Part of a small language model's weights.
Size: width 384, MLP 768 SwiGLU, vocabulary 4096.
Each number is 500 + 40 x the weight over its row's rms, rounded and kept within 0 to 999. Layers, rows and columns count from 0. Numbers have three digits each. The size before them is the row's rms in percent of the matrix's.

# layer 6 MLP down (transposed), 768x384, rms 0.14, rows 212-305, columns 96-143
097:496511506478557495490485481513482523525499509503519512520530512554431511475521432519517550528522534480492509483496486485511569452483469486548406
101:494480438520534551516495512516455489506443551466478434628437529522530560539526504468518492512471515565509499471507477405526498491539500507528523
105:464431499486499546494466516481543464399554518486528543473521426408578510495565539572552551433528487481513472497514547525548502526505475546495473
099:522551461465567472518553511472433426470556546509510509475492490516542505513532515459489487515509493502441533591498499536536503398496479541572499
093:550487507498559515510435500502519597540485501605441508557548524459430563421553446525529565425529491460480475526441512570515517482510499491541461
097:473491558498513506489463471543564493476555466474510517508440499571464495474518450465509524595498531581440549460491593448489481473499456539500523
098:447559519439572455506486503462545468498489501537459462505507526564510410529491429526479469596523540463470541481449534545562526545510483569446472
101:523540535450461457548477525507501469492487557480510479511477526495509499501482517398491506477421532509497487500522431541407536427488531431541518
099:495498572485486491459468467573561482430459522554486477461482472531535495545525484555440455526477493514504513468486531474543515460524520466430581
101:576481546496528508444460514513469483511506493508545547503546492505476475469492512470435495485457445461468478410529551507499483471511512532471589
103:527490534520478579485497567465500553520473507462529473455489537494472581564422557508450467522488463481513555452482544487514475537471515435496447
089:543514537443529493544555474522511541508526416474521464404502515519464460516512499500580524507525517477493484470497531534507535468465526503531458
098:515487448506514504460531433532524485487488529464518524497501418524503488465515514476562487515481545482547572544532470476478492535501547482461530
097:330484493544528502470521496548515537523455521419459494431473536470505488538515511461483521522495540474486520441489505564463564557501558448493528
093:484482537521517528480453482507543435573451517427521564469504579505576528475502468505493510523463434508488517546464571441553456425515537497546551
087:487459503526469514484450512518538541449501475504470549502524516520566492459489499508509533434491509512460523428540446451598434506516491421585551
099:560514488474525452436483466543507478467477511506477511470492532452515562447503558560541532513528510491486524467548443591452538388464491496480475
105:511568496464468437546488493491471546625480533475468463507512444508496505526475507535548574535625501483473501410570483550607493501514507527466541
107:495520536444556455484536512461509570451528461474476545537463436526533455469491490488544559458515444482486482528538563533487513505508547456474416
094:488519494479504526438553409471525573485515428511533496541455526523511496564507478575507467577457513481485526470542454492518464465500506509492498
097:500536530510536489549429553532454518501540571529457522510496370463508497478533501471453533518524435531504435537516466485455542495512511498484530
094:542455486573447513475466510509509475480468454509464454534505471552537464478492539520497498449462549457531487425480452516468513593517542453516479
096:536495470474489519488546515532430448491489518546513439490498543518433477437514530476517494514467415524424449551489537558562535426529548508485524
103:494503610463452512470506502532510438517500564600405514536489556509450517494567445492565522563517547466502447561551509465562542452489506429513483
101:457508452545578481496473473516465504508481479469486442495505500562517544505473513494483486498462498531491488480482478499523546555389492528527467
098:477491454555482528469493501509486456458544569481450497543543485508527441426507443488474457448463506529541498600522510455468498478560521452529562
098:547463480514463499510427445516526554552476549497456520524521419436460518480541517526517534513507555477491446508498483510503517477413533494507452
095:481546514479531534553445535582429476460433500505424542539524491476538469468508468447548518466425537500606578519494450563539467500553443500549449
095:457496455486521551481526561512520493446530384478466509540455508488528486527486482486426497516518481492523539574494454462515485465465443482540544
098:514555478520504520480478475559446506495577490529478494482531487472464469457531533437414477519492368523509539533389526465529457542417444507579471
101:527564475508536502544588450485534529466492425458476466522385475522511511588439486508494459573520571465469523509504477553408535459516464555536481
100:464587506487413551475449481476534471474498470511504500510526507530502520552540538536494452418481501430492480480536565499533503507557542499460523
106:514507487587498463481452541516625539517494533505488518520487543495530481477466449501545531567523516471435528494532521506488462500499497507440421
096:486472500547528562546446591465482441493521521416483525489445584486462534487539505514484496503515469399473558445460486506514542505555551459430464
097:526498522421538508366543523449481534416555426516467544569500456502540467433452478509538467482490508461528421420553449513502544519584515497483513
104:497491479512534473489520546439457494528539478495502468485465505550491522493485523459505530444603508460567446502484550458505541521476476440491589
100:416505446514544478545509484423538494480537512430490447485504562535444456479487396431454486466442446458527470541551605508584546502416517516523593
101:419529499536466513523501570497535478467515544557465509515540515512538545544471519534448518547478545492497538437493462523614543488475489471521547
099:539532493450517483496485462532469507477508503592507570508470477576524457489506504518499516575524506512511510454434465464464499477528531533525493
096:503434556495529526525507486561555514398520453523428432489548507606510434483571516461473526482507485535512471505465459540533501455544492513579540
105:527502559478477550520478532484518515523513615523484599569543475503438484529493552438536522553491543472507448482535553525446539503506473504474477
099:476496557517528459501509499529445459501575524502512510519420454543554520510497448500479431518465539492524468512485558456519471418479635452566455
103:459473493500525493451517451484465527466526569529449504484476505468478399451565462522498509500531513460481443586477540608520478484487527513508469
105:528478529528460490489458488502571500525531453597484465490506449507461545444490478453508532458477537461564506505478505594458467490490537560616452
104:480492533473536531499428504502505528418478416523536498489565474507466439539487571477543445451573554426454512488480541512460466524501498560463482
094:545487567505535483546495542475534496508494576516491506472547547513444508489470476460513504473436524490485534543445430465507529515520517607567515
107:430544539506484570429550491436515498497526418488451473510494509472484474543529471521493497469527489451499494517514479461496506482592496486567478
098:501529428561422549504541438513465479496455528468570467513511449518521490567554548475542399475490535493528476480518563489522551473493521529533553
103:451450445489491482498445442519447445536467554578490506524523526552452539500455470511482487436523523471453534505539548510405492503484503521544466
094:519520496529494508539488471459499512473500459494527477438544492588490493465448436534410577529494424465472523462470538472500463485543525476500476
100:499527523528509526448591467457507611513458511435537488482471526519514510504467433577489461543476517554547507464529450445541404530480517549541559
101:493465515490500503497492557447452504538447500541496435459523545486530395510477479536455431438488563497486543468447484507459496475566502474519416
100:493443458558487478535472520459457552527458538448517418515632491461504453413536485519513436490560482502531507514461499542461548512522545518532489
091:461540398477519565534510475434493495517483486483540444537484534527506505491455463520502485576557501574427532503473492469497461439479488494496572
103:471504499417525450482516524485486487487501538444481495443481414589539488422436536472512520604524494506552467441464537465429506450521466566471529
100:488501453477534519456462405550493517558449542476494547426548523511504496479552515464450542499538469469518402465449594515440537410550423533556527
099:511478551506500424522461448498533445574595520523489479497474438474509533480511507525545479557482534539539482517477450494622477530497468476569503
103:563516429493559532543468478497588527476527521425480478444611498503481518494478601428479437526468447441482560522519485433475476542485456466545551
106:507556521486547513515428535516518495522500517494509506507437473537527480490496489551502513500454511501509427495478453522398531488546478511439523
099:480445461433494492478521498450481472512529491551517441489500458473482537474478481575468493575451496531450551528520488458574448497470523551405425
108:476492494520528507459433511425547511460497537525506528492529562561481529508476516537541516532511478433496478489539483515489510518506556480482478
103:501501515510505511575519562488457544472520502509494482525450463464539502586440578501446428432522552435504476567483447487532517531550516466544492
097:483501521484542476436566422537467524503510411501425539512455551413496463519594447517437557498453434440505506497461553453434592558491524465487519
105:481508553503606586435513565446519430474460449501497498468523560491530536496530546545567530512528567465445473556444517478509557503523478496548447
098:537520560461537516544482441522568503495562479493500463440489472479471530442539458505538546494450487492461446518552513567414517513532429528521518
102:496500457648481559452524461506452484505503563475458458527485498512512502477419429455464469477556545475506546544562515441520465550557508525473516
102:504485486601520496449471590521552538449481462485510489526430539509491436521517537499446531541430488522540468596578456509468555558516503512500530
100:513535450525447426495541472539482485521511491558487450526505507496469474562448480489538476462531532522541555458533473556494465440472546548550523
097:477450493490468474560465532440463516479459581469482453568506491413442536472503452462468502521421442518467505535540552523498532540468448497477433
096:512537477426509493534535477440516473531445485471518479507491532465495589571477474512525440540489443517489522533572399495553482480459540477505489
105:519483522553565554477497504448536480541548542484571487522462496528498492529520473537539455512533526516506449496489490469491485502476551503549509
097:471503470465470558499471484493575506497444479498519465491475424604466507529521541506492452399571513503419442484519495459456490504473513502573495
096:554459452514504476435497517482491574473507531498472511564593487504445514442534534511469471461507459511499488506519474521496451502470539448505533
095:475492501440505512490437473507446480475522525446492467484546479494486478479458502522493511537474528507486537544478492474517575508456567513605483
096:530519535510462431419526551452488566513507568460441523582437489519484459503514582542540532447493493524511472499508507512544561522474477563487475
098:471518483469453449511568489494554496467508536455500408474484446460500476493521523495493503530552442490482500551464456503558505490570527503504539
102:492518472493544468452579438440484533435567591481519503472456520466449511536490580522464526430495515512401447495489527494511556501483554519465525
096:471477556405548474555483550448624504489525499431439530536426538448439506551401515517519465505552475525493471459444438511437408480441479458504521
101:482496517521540481490560561509575532412458515508503505511410542511495471463511577482495572500509541503488531564461476431566540482505585557508520
100:422501517522499474471501487503514516529531530540533535482488463565493502552490584458469509476463481539530532489489573488543480504466477484546484
105:542537486520571479518499459428482539507577497521484539459442458507537523568522517477496510608494530529560509469508503505482492506530555521475453
102:413441452454508458498515505430575486500509492478543470479473464461540501555481523512500469496458469506535455484485508475553529469578446537506496
102:464532495469521504512512553445502512502549546486509517569515451515523488498450584489518536517457420423563537532461465483506440513539586479490444
093:557497492449516502546529471514516512509514515516533466471476542543528511563523449481481536526529461526476515467497485492526496392486411543443494
092:465486488485455463521491434481467525512592508527470465445421512520504518477469572498490499506467524438449585495525456566489461469566462478458517
092:446512522473397451568573486546458535508458577507504537487521538518537570529483537509498511428476474522448481456538483499519473451419487418526474
104:468475528465512530538520469490510480477531461499500441507441515524451510474517494481503472570500495510561533586491461568471471523529446496472545
095:583483513456515508475481515506541522512487472494516525471480524479534504498514522529495492515544438446529457453468493462463515537548525474490546
102:533526523490502493546473476598582454501492498522546467503467520483549455501489419454569493492557451537526473491557470465471472532499459480475467
102:556468490535507513484529469513488572521482491578496465537472520458476495566464467479561442487425482462451440451489537481523542492572502494500525
108:411485483430493505493420528548524564509515511428528537557503471505467480462446502472513449502480459484453483426522526458532502526442590488508478
098:522474507506492420489457494509531504485508453467475500460562536542504423465560464520560429441497558464496528497570501467494458504495510529427511
089:462471524485567455546494469488545460529557515559490466509576468459455511477530530554462495467506475534430519566469482494479587502506416526502489
100:494494445536432535542500563555518526501469513614489548430505549519529481436443478581518524484492457502464502533476470491467475526527514368509488
# layer 6 MLP gate, 768x384, rms 0.099, rows 213-306, columns 96-143
101:488525466507527571526528564495572509467493453485454554480514461481561589428575576445495513462511478512458532539489475535572516531508487484471515
104:478487516447464451510497486451502463514506521562471499481498509442511521505535517491486516492476548517469496520494508467488504520515452563477517
101:501492490413410524507507520504448459470488533492491551504559540462562575496517499514451556509469522511463506457504505556491526500524569517517485
092:515558492501519458487493441557572597520476540513577485530458516458580518521457494555445494492434566511460457541516498540450544498546500457518483
100:534474523470544474554540535507542473516431491540473530522522507539525435480536490538545540505565534434533521553461543451579550537470505490547515
099:516584467507460488573559521545500540512528487471447545473506480527500498480524498519530530451505520544477507502478518510499506521439472415476461
102:487508500560454504515516541520531518464469574527537503521531464540577470522496482529467576571465547564519514584522507520549551489509515461442452
099:524537489497505470539481510436512541510541438492517497520503549511521481492471529483512482461484577434514522522498483545438567532478561508419532
100:496577544512558493501491482481530430440427514436528515483537522524429424559481496525573518543532502480455462481531496518589475561560501511517509
103:556424504444509588432494493518481471466536499498476520508466441512447519416537436515503553537554510427497596500496468469457500485495440577463515
096:503542488465533518468493504465545512474489420507513477546518497540534521488477469433495435497495555426483462537535418467424460504507504465508453
098:427496532508480527434438527485491532579539487442519448513480525473471432528406505493547520516504478485457504495563482543470472575561462531508531
096:530587478492485490467492492514466506463512528497501486474465491533532563500489466487505513520516539531575431546487405448484455479530534566524514
095:498530506467486494535467523469577501496511531513545471478540504478509505476473450516566520514453529500492541557496482590466503454547505498535570
090:488567467570508487513460541544520523490496489494459516561452542486574499456472474538503488504506530506480479493482495537491489521535424465516550
099:455479495580422515550524489514532558514532520540483486488501502507473527450519434469535416556508507511532445518523469484506471517521517513484437
105:463503504489549395471505500458470517525546565508538535424538530508501467511504408531518564507449496499501505455532570545464414464461494489404508
105:502540564462524442507498506554489515459436495470520552486457456536565501491485493519514582567519462538474545447481535485479527431521443468473470
089:479473471509535420469442579423497588550472512494471483495438462538505503519523531444455506490547462536488444478512536535415556503567510475523511
099:501451516534473493418523527533553525500490441505525540412534499537493466421520507519514463525564545476498573569506519546481552547493537509511550
092:516391458572514550449521474518500537446475452530478478533536492596501484509514521527548506445570512455534417428528550466506492427501589499537426
098:513465522518553462549551498474462547475554445522535550566466538505538489457455476455528465490539425512462575533484589518469462444534481600488516
098:592520575549484566449537469534487505524586516513526538473451470462480524394547485521491517492500539479561562522476504477500505514481486562562494
106:475588509462546445476503532606415493482516525506463466529471483528558525532497523478543463521570475459490453538537454472473628532579507512514519
096:512448436463465473531507563477547475491503437512495558511497476498516480451508513517463464500490541466521507521473449462431515519476598518464516
096:462613500544458472507588466489429526552539490525581518516527457474497453443547533378474474541526532409441433482436521485510556548490555527513508
099:561485557552466516461496505497425508498502457468512501581519488562508517475523521492493511547522532526475475558541483425493576467523380482472552
096:533473484530473448495542456511456508490533522513563463456467512460473547524533498539562470523511507469453498482466511495444464479493538443532555
102:462477497508488518518531533451478503522540420523539476455467436501561509430524563499495487497513431442514480504420533553458475486519455505440534
099:530525407507511579554471490530474483553477530473457555487564454497479529463509555476513516546466488499492503501462548504539585537564572542487491
104:524486574505548506482475480488413601485595581508499560522472463485463518502499468535510528432527471479533484494527465487491498476515503536505507
104:492384489511436588458473498441524532513491549493554498495496444459617503485548369512494516465571536532481571573476459515451546448506513496415533
099:531494471473439510522520542532464464510487534471472507557525480502490506467509519523499519519488494513502520544460539436458539529494455530519512
105:466525447503437548538510563507493459449501514513461520492497443535473477501501470471472444457511474455535511524583432513516420511521509450489539
100:489473545496508576530580511516461558589571501517554481533459525468507421530526537468445461524452468511464474502498545472399532501527510470528454
100:550502491467468476519449504513473534520469533481536509549492434540481554498537545505547537518492511432492508447477603488492546493482531556532464
101:478474476522488469506492485558512449451500510523466538494484517501446526508502501453509539473498496489565533515464448530453497524521465550507477
101:563451514465485469561461554474524522421511476505499574426520511439509525611559527549461586497492414508422458512462500536477614452467485443436469
099:486516512526593511541407501490469520532562532521472502489469452594515459504502547501517459480490477529440456497491552558471574494572561534489562
098:420486465504452483519495538516567554483492489571552459471620526482505508450470487440467549475488556483495539488436515435439466528479502535530485
100:482462533507434572505477490522528446510512554523473441521484520487508506477529480553466548519494519480437502475447536535463479497611547613525499
103:468470488431447452514555527463496501488484462559539502565512504461488454504550482460454572575486406464510500507463512553436496530407486517492498
100:531488454453540566500552476402572482576498535515441516519547508489555575462481514515517497476440451484510418538521575517533519528450548508556471
103:526523463456467534512504525574436528477536561487496408551536473533461500445518562494533455624514447575552479497477519490408491557606485571577533
101:498457548447552525510483523557504491485554381547465483474452491469531480535498528473486472441512450484574528471545545556529450427387510521487437
101:492477534488505460463543522546530432516470479500451533462481515536459537461512504472459470499537490518570530495501547525468468521605542457520454
096:442584504395504504546474558544482510472519566541517487511520515511548560461517567468465565467518501484498435523566533522457539469481502476420476
104:548472504492537448483519589509473534435482538535541503496472478459505419497484481470490508426512520497475482503544498547476463575515484467452490
093:511480525499546441475468463484428496488445527437551441455485457603500475474543454437507487537522497529524509443508448519514579489551447535509587
105:501467543450518544502498470499481486507550595585484473533496518448477494512478560489499491463504509472490504519490551492488510519525478519522507
101:507478500603582467458556497515502556536540550484479524516504483515497496485448506457559547529510528596453508511545522515477491510490452541462455
103:536462479557498390467484428478528464514537587509527574481476509501548471447531543463465504500539519479512420489504545523498430474584530435564538
091:463475514480463511488467559488516529540503459520483580507584528538471432536561507508507496503474442509504527511564571413508479538519566541482508
106:438500526514531551449534433465461499478559479466454485529561508488469498498502505484461502505542504529500498523452458493478558565542485441537509
102:456481450478493562509503470557460465549501505474501462458518475474578435499454499522438522490580472510530470493512481475436491506446479522525473
100:516527461523512529482530532450540471448531579497557528504539515537474496527554513557455559459473549444474486534417482499537580450488611514503495
106:533464511584499549466450457435589497520473550467591607509492510452453452518544448491556543450534492487493563502469532573516499486531463502462518
100:543477540445541434498556495520537446505504493478509578510572486432457509425573473487443449525481539536518495559456573511519502484561412519517474
097:439549476505463510452501444538402563518513505517509527519556470498472514486518561557504497444481529515437433515455463580504518566480510545510520
105:523431560474475504516546497429544537505470468474531456453481524565532514482527495481427457574467533543473455493537533494505471564575519522513458
109:453454501505515506492545521564512447547509440497532485432525471470504470490535508501450496481509517480417589463485506527488529461490493467522553
100:505448550482503517510509503492449491437474562437548468484470469599429566517500508541563542453491487382516553477481448559502503516460503430465496
103:484520543542529458567395466481494524544561566470413505523473461480514455504485498566436522596551548514418483485574483640473535459510499501541359
100:492468499415471511522483523545514486484536489446487486441496451560504468515508512469474568594443518514491473480493519480510586518524433545474549
101:543433523475468542538524476523548508486522572523451448470543458523503476538501461461579525474531550500471510528625581493503483514498429538511439
102:479476556426506434597433595531473501567573496532446488430538488527410529539544492452496549541439495442578508483543500421460475477502508520510465
096:549543477474484453574467470546555465535477530465477477512446507527597528465464491471521544503636391534546476402470424545587573510533490469418475
099:481535544498553471483464577521491495539480509575504514421501432529501487548556489487491492524482456519526514514522442432532501473527495463513530
098:480474480488447485516529524475544568507598523471502495497499428491417473530523532472567435545495468530486452474506494525474565477509486496430524
103:557517513400491532520450425514482604484441549461506521507507473566488501468543505478517517547527426482464512494436513496499496458469473460507469
097:564529553457541537528508418548559444537463407496549418498526552530450473446484458529470467495531488547446520461516526546415537558540436506502452
100:423532531434563440546501520485450487529502544533534469500552411514452531453501484482530469446491465489491448476526476489483482515508438496569503
097:464598532488412497481504546499464532485449497558399512412497520568506574472595477492555486502514491517526492539529542521462534453488469557493553
096:536449586442554549488433501520488583477498552501514512531506494568541475534428498509463541577434567501491489512434536552481487469559484450473527
094:428429485466427530539526539516441506519515480475497448394468495508500517547489477543554497466456486537479524554481546442445480585447502512499521
104:469461448605523510518483523399513500478556539518467523469490519499435497522525448486545530478502548493486454451467549507526478532523574543514377
089:470490525450510480558580607511482490522471490438584528466516551448511569475442458523509514465443561501498487506411547509487538427463441523475501
102:492587620510455523488453486546486495498515542532461506588478506501520482511422527510534446542545523534473564498499547571479522461532545423486522
102:490465523501474504483510479508544519545519533485480569475587461534550521423483488538472514517427455445507540447485534530505455411531532538544517
107:452487513506488516510549540531490517498443495513501542583479450457473522507478543496521492518501571511439545438469591444552505501522530522486492
104:523486525499513545473495476476443494559557478526526547560505447534449482540560531463506498498446518480479529452417456472500532527526531522500497
110:432462538488478488478516449515492432498508503472553519544526494448459525486532472482450492485485442551456484492463552524492546543467500501489563
089:439525525514574489381473542535515509473558492509486612567541465566502565522501494485523514530488525544494530492448502491525525542505439523542467
094:491448493529543466481392512489545499482479491490449558515501467460493518563526512476460522479445566562529484474494538496507480478486460486539516
097:512546435529573514515575507541577528431510460485510459478480584532492504478473537518575458525514527551488443485480555521435462509515543532507482
102:567524463540537473531493470525503535511485549535533444461441449496498518559520467530543579538513489513443492463544522468462494489461522510432431
095:452437511476477534523457438472463530465482500513509583549499512464509422508472548502429502472533514523498590521551480480585511508452552551541571
103:460504483479505525553513557517515420520416517452454509523535519494481551540422462477454541506568377471468562487498544508464538475496493590509545
102:450506422511526557481466502450482535479490558498462541533471537549442502538470586552519491547610563498478457547456517554493591514566479452498480
103:463551520544555514535512505543509497446534427536544422425483512462486401473594458541568428541491482461469545586505468508486522473545416557504472
099:526484519458478458432545470538501512524478477464512492488527462571518529481450463546480508433444522480494467453456505554466517512521557495455476
091:543543472499513562454516494573418456494531482530498451449522469465425473544490461468556560497424580537509470533490492527465538530531528515497470
101:468455511539439443451553502584527513495483491520537570508504530528466508549588500502490492476419564494454561503427485523492538541516457563580453
097:440494553495462511500528438482481507457501518473545560579452484570525534526532469511483507535554509525486419568505449474550586525493474437493477
# layer 6 MLP up, 768x384, rms 0.106, rows 213-306, columns 96-143
101:522494477479489521492441508487491496571398490486569487517463560489555609468547509542524545522510474556408507592553443558512510470492532535506532
102:461486497524432560485533421528508456481544473494422497589437487503441478501483510504453505460456606509425491428451541523533459509450492489476540
102:466580466487536455528527534533449516537500461505484552466500464497558494470515525480540538491482426551486547481455479516554508484540538433485432
094:495509474487437461431546497540454471491518586469478551541521458512462521541544534547503430478443439509558522471536573550508468548596459517487461
098:513492572460553501490557629482550553436441493526451539457530544531523560545413508532432479461484492532537547502511486522484496445495517480545511
100:531528596518528472534518578438485512548614520482478501545463514514534533521492580484504430525553458580528445507481545503495504472461499457454542
102:580497500502500562508449422424531429520524515494515502522444502507512536562542508587479510547473546507507535504418458520521488421462484464432494
095:489458505517533539531474508500463543511475495496542500464473524540472429524561525478460598470504491506490467512501515499453574504494519539523495
104:518442482505444483505520517471434547524527461555439546549445566419533501461480499444504495487538521468367505462516451544504445515566492508535454
103:501514425485524462500510369471569539461501534446552571467433479510482388506540540526530445490485397592476530465541452508514505501526450492446516
093:471495532524489506463434499438507439495450498491488508436489483510548490452518476425428430520436500574531470463458536498526541504500449460521486
096:443484523492479493459510618511474556402525549458576554511494532489516504487488525474466522522512441462496485522581503423456422507534520494519463
097:586446444516451454546473567508580468505593466447474482534447522493521485423519514585393477488384490515530559428501438470496387562398486502502539
094:465452525547552539494546492502568409457534472496517508527509465510497561481587410532557476528508528513535490559592538561443424491560530521482483
092:496470461527487558529519483472498453548506510469559467555497533466487505499520515512518443422516538476548540489484396479463484509483534511505515
098:472512407483500477522487415504562402464465519462489531504435474525564470455470531477535451443554581443500462568488523469565517522487486496547445
110:455451446459466555440602529477451465571430531479413488525519486417570486459373463552510471491510421540487512485522538468583535479530446448483492
110:426496471435500507496482536491525449464525507504490496516573496487544465453580529412544569500553539478563531571500454493495489479475506451485532
088:552439543481516515501575509452490503544508495450567480554532546521484503505459509558496429433578460471459547449499487484474503428455540488481463
096:523561482465539526426524555558483465489447504557476565512501510566499498568345535507470461518452518532460492476561450541498493443458449414490560
092:497534492501484515564520550526593507538514494492550527571491519437484572589590480482585502551462448519504474547559556503541459487438473513423535
097:429449509465525457491513505545478486498515584474508479514497550513523495546461487473503554498457562527521523470529501546559454517485514485488459
103:531492474543458470462510529451528558489458559506423528455499449485528546457509539534549534518557480555451472453532497518577542563540569511492516
101:540547446553527511496551524461548478522492492518496491498540500474427552460502463509482580562531497541515489536506519513548506552544526457442431
095:488472466547501458478501520498436559452521475474464548505535548534507503441497538501511522437493435473532513531557486513446438562446526465554427
098:509515511516492466417511441483423511467464527530542485521501472529488494496504446529445531486522479429467490438535524509471556519467460518565480
099:511525571469415531430436552481547469516566478463498481468522510490522563509493406571502495473559542474487451492513473494452522577572518527444459
098:462487522483535455565483526466572430518450507474499525468515557505529452489431550480448467431450496442511424462486423527505452497432493540486529
098:449441542488445442435494591530456484535481518494474467482519536532494431507472537485477510456467542539487477467580542460503540523483556497528497
096:560505590498478531501411477536481405461482519491451504509501500430492471538499425525467521514446484417501526558468515428498480508401493503448545
103:515550518515460480524528405475430482510465561478543547522457526455512533533489473514506484522484435531467523487482537486453519504634516476427564
105:530467497434518541447469499449493542491465476452467548462542455440545524536489457511539485543505530525449447551485481521567416492508465522469530
099:472514481452478463489513455529491506500460482543525463556496490495540430568495492425511517420513474534551509528474497520512456462453544530564479
099:565510439489506441472491459510451518473504515499447476465386522543510514518569472542471560501523488482500447526529463522434545556502521495462548
106:430536465544490556435525467516489485515474501558518473521562500482548493471548503500523443512524548475495518420518497458491491523484465508484469
101:537496481494502427489466536486564569536471523517504555493471498478529414498528509433456484527466531548422520429464547541510528476558466402531416
104:472488480479426495483444531525403510494486450536462548528458537492530443461496506522510448511524552488539522503475542427516550420533461479469514
103:463523588474460434492476540468497454446483483596495482559501418509467530461511468527574480487528533475477492573559563528480490496527539468492543
096:571505529490488518454525588507437541510502553472505530508470554540494507567492420516545483489486504484534514576447512424462511477497503469520560
109:501498543458558481504490515444494490470591472484490528490480450537499452481537494549519452560559492547511477454573502523505515530568521491473506
102:556523532452451521462464431450437515440555487483460522518553497511533446521513623476509432466486497506550514503555442517539466456541500468529517
107:536436482538521510484533498540515474522489525521453475553482534521464474549552459462363452502522469507531525485548536380550462415612435519579532
100:479482489491534537477510570480524503487496522507508488451438477485476538537417494474540506429519564543523532533548546514495444486556533498505518
103:513515565576529495440486471503546497585518492444515508475489479459498520507425538545499485542535544514540523464432520487476474484489454526519509
093:457492491461524494440540505537469541474417478481457562524502524505533505516471469507449518586556489535487492578510489467474530477545427446474495
110:481551433524557511479442536509532512487557484495540433479586515430566543505463563564504414495513518490486562459524518515483558449499495498459510
098:500455475479497496476482468447503421494429487479514484528474529447488515466517571498591503487458433519536506578520467450532485548496475509509472
100:556497506538458549511545516453499494486523542504485479520483505530505556554509517524528494476500511498559452488509520429562462456441437472528387
094:450507543512494549468490547499467485492523586526480473538440487537425533553519560491508491527417529478555585548488485514514514488508521533448492
099:534555455490518527535493523552432502439477511562560446517569524512505583547507489489495508523539536493582500515560483502471503543510530436512488
101:508505582477517476488468478519519424477493473532483514518478561417509533472488506516469591488501489486450494563565514556584537449487492464496510
101:517510528410487475455563501549495517538425500490518508531499518477517522588468484487459525511473512527426482520470571532551540503508493566583446
086:537544567552493477492498510531530480478496474475404506408546496485543535508516531472525527424495528502521463500500575495554466476536508491491467
102:544493456509513511453488522514505482518548439495463511480508463530460581498539577534459446446517549538519496462518465466452518466486496445488471
097:446529509456553488531521548535468513519532535441565488494500484553551522463490470424584569472520461559482517525472492442506510455468447506460502
099:535518513442468468498405534585576497516504505446423478377469509517512530563454460463491509545548508512438504447566540562618502453512500485516536
106:473499463446588428485436511523488489459541547472501372496487481526482465463500581454480455495465454478485472458498495500553483541474446482460529
104:551529509464446522470529522525533435499499533582514524441550544508530489468498474460457480555608459459516535491447440493466502592528532467430567
099:508459519487532515457488435452546548505520534455497520480501511504534468548510519543500451506456530539531462493555521496485398550427460560541484
107:504480533541550578519512580534430565445511528528508372438467423543525495414534519498428539542469569500476568426506542499464440448550492576516498
102:546475513496466548428528503548464461588516559436493465481487468464473560532586493484473551523500545486447542466476534589518498468521493495490527
097:488536526488546557502447495445474556530498509559444615493515521492471413432467544530466467539557514551508451458494443483562514530478570524489545
103:474481436455505491360524479526531454540455543553518498598411491538469519466565510465509552523453506561482507501430542511488374501491485515455468
096:439540540536466501506467460456476482487478481460505511525487466487488478538516514452522565471524525354491511477487506521614553458446518495540530
103:487429467428519540472470494542586483448511463584446529547507443519516517472432468561491540560505500468464496480532488486593441434463491466461511
100:625443450505473500436486528489505433541462498492489428462511572473471494469579500458510528478563538484502465544515592480508447471445464501529491
098:464463484475575507511500457457542477517458483513511548538539525485466502487467439475490509572558443493487489416567512497499386443533488547508471
097:530556454583458522450498467468558531525491542488503454540492536468570499504524439534482545478514550491471513519399495462461489440474463527529549
093:494471494562438490488513442554525497482434486559522488509597499459523516503488475465531515499512545519572461494516537490447485441425465495548466
105:512523422477471502546433492545544516541482521507480434426508547547458418461530529507517485506484427500465544536517494547517448472473470529451459
096:491524491539451498548569514532517501446449450532551523542474518533464413489568494566599518532479488505498529492515551489566551488570474572458499
101:503528486505443459584588555545470510430491525476452517549441516539513474440455515494505486538465534531531510430548465460562564485490574466494509
093:529546466436531428425531544574506543447517483481452456532486559487441453494541466510491490499530524519485527464559479546565522525530483469477447
096:456482471498490560493505515461515606536516580520475447463574507488517467491458466468475520489527534428557584490446480394520500477494565572487543
100:535525482518462487556432539437508541517586556501436519490466461436519505503536474421455611607511434535465527520497548522519522437569471501416485
102:522475455441444480450536490527516499442488542534489512592487453445502493525474471500536492537500524503498415512489472540529513430495500520470490
091:549507419528497523520427519543520492517600473545431508488473489507485509505547454468528513542489531549552494506468580519499540539491536486550481
098:507509488531475500512490519484487479586548483579505500452508526484507544560472526565574471518564512537512465531485469558496485428522502467446466
102:461550472534511511479472527474470556512491490556530495448438522444500544489477491538471489474506522651494442486493453492576475426483492490589540
105:460526526431458526556523466543517466510540570533415543516481554532455433462472474479476453514539557513560499489471504510495483542551479475576526
100:517482453506500483502482531480434503459552528490454490470499507530539471508495521516432489502475487481481571512531485522441563544495465540498613
109:429498418522555589424476521462493595499536513475425490510502461579554489541470598543522455469458486489510509499462475466492404513491508447520499
091:541493546462502527529497502512539529455557473476514531490474483525560510553526474505490454515559519482502548518445523444510519543513497524570435
090:568493462556513479546509457548503501478454457477520554537481533450468536489458415513462468515426486490562495481596548468530474508487496429525514
096:490475525525564460469493504487523500527437464460455436516566554439495480509524489518504495565521445503505444529536551516480491485543447432507524
103:518496558533423550463526598528520406489456561499496493513571441506498505533542473486471519522480465458609523439486523466467564526483525503501524
094:492463551598498479511498437395489469424536505518500438499502521492450466510480485421468487465462488435477481540469470468576427445467530486539469
101:480466477496550524496519513409523470477423503450466552443526509531468568546503563505478465524522497506445431523529433460499496522496540520512477
106:534489529459536523508409466515465522584482482538555509551543530457484549511427473548487477470497530448530514508457523492521558458460469526542528
109:561543492466428486481494506520484476569511483410499491483473510590525552447463539485507495453433504488460490502504516494540477534493431460470470
100:587488474449465488476542502516528556507534533507497574513426506548453465481515568463480555550526483528487544549411564563517524552522471514588469
088:565460417509419498464509491493456517487446538521516511532467550490477480492484458484497475511554537485495538510511538520504476464544491513483557
097:493548567445495534526555522529552459524537539550455477490512563535500485504448565512495547463541490494420507552525460515495493439465498513517505
095:493482487489523516613435439460518471544492505501429407445464481489509514485490542457487525535503515500502487482506457477499460501509526495454498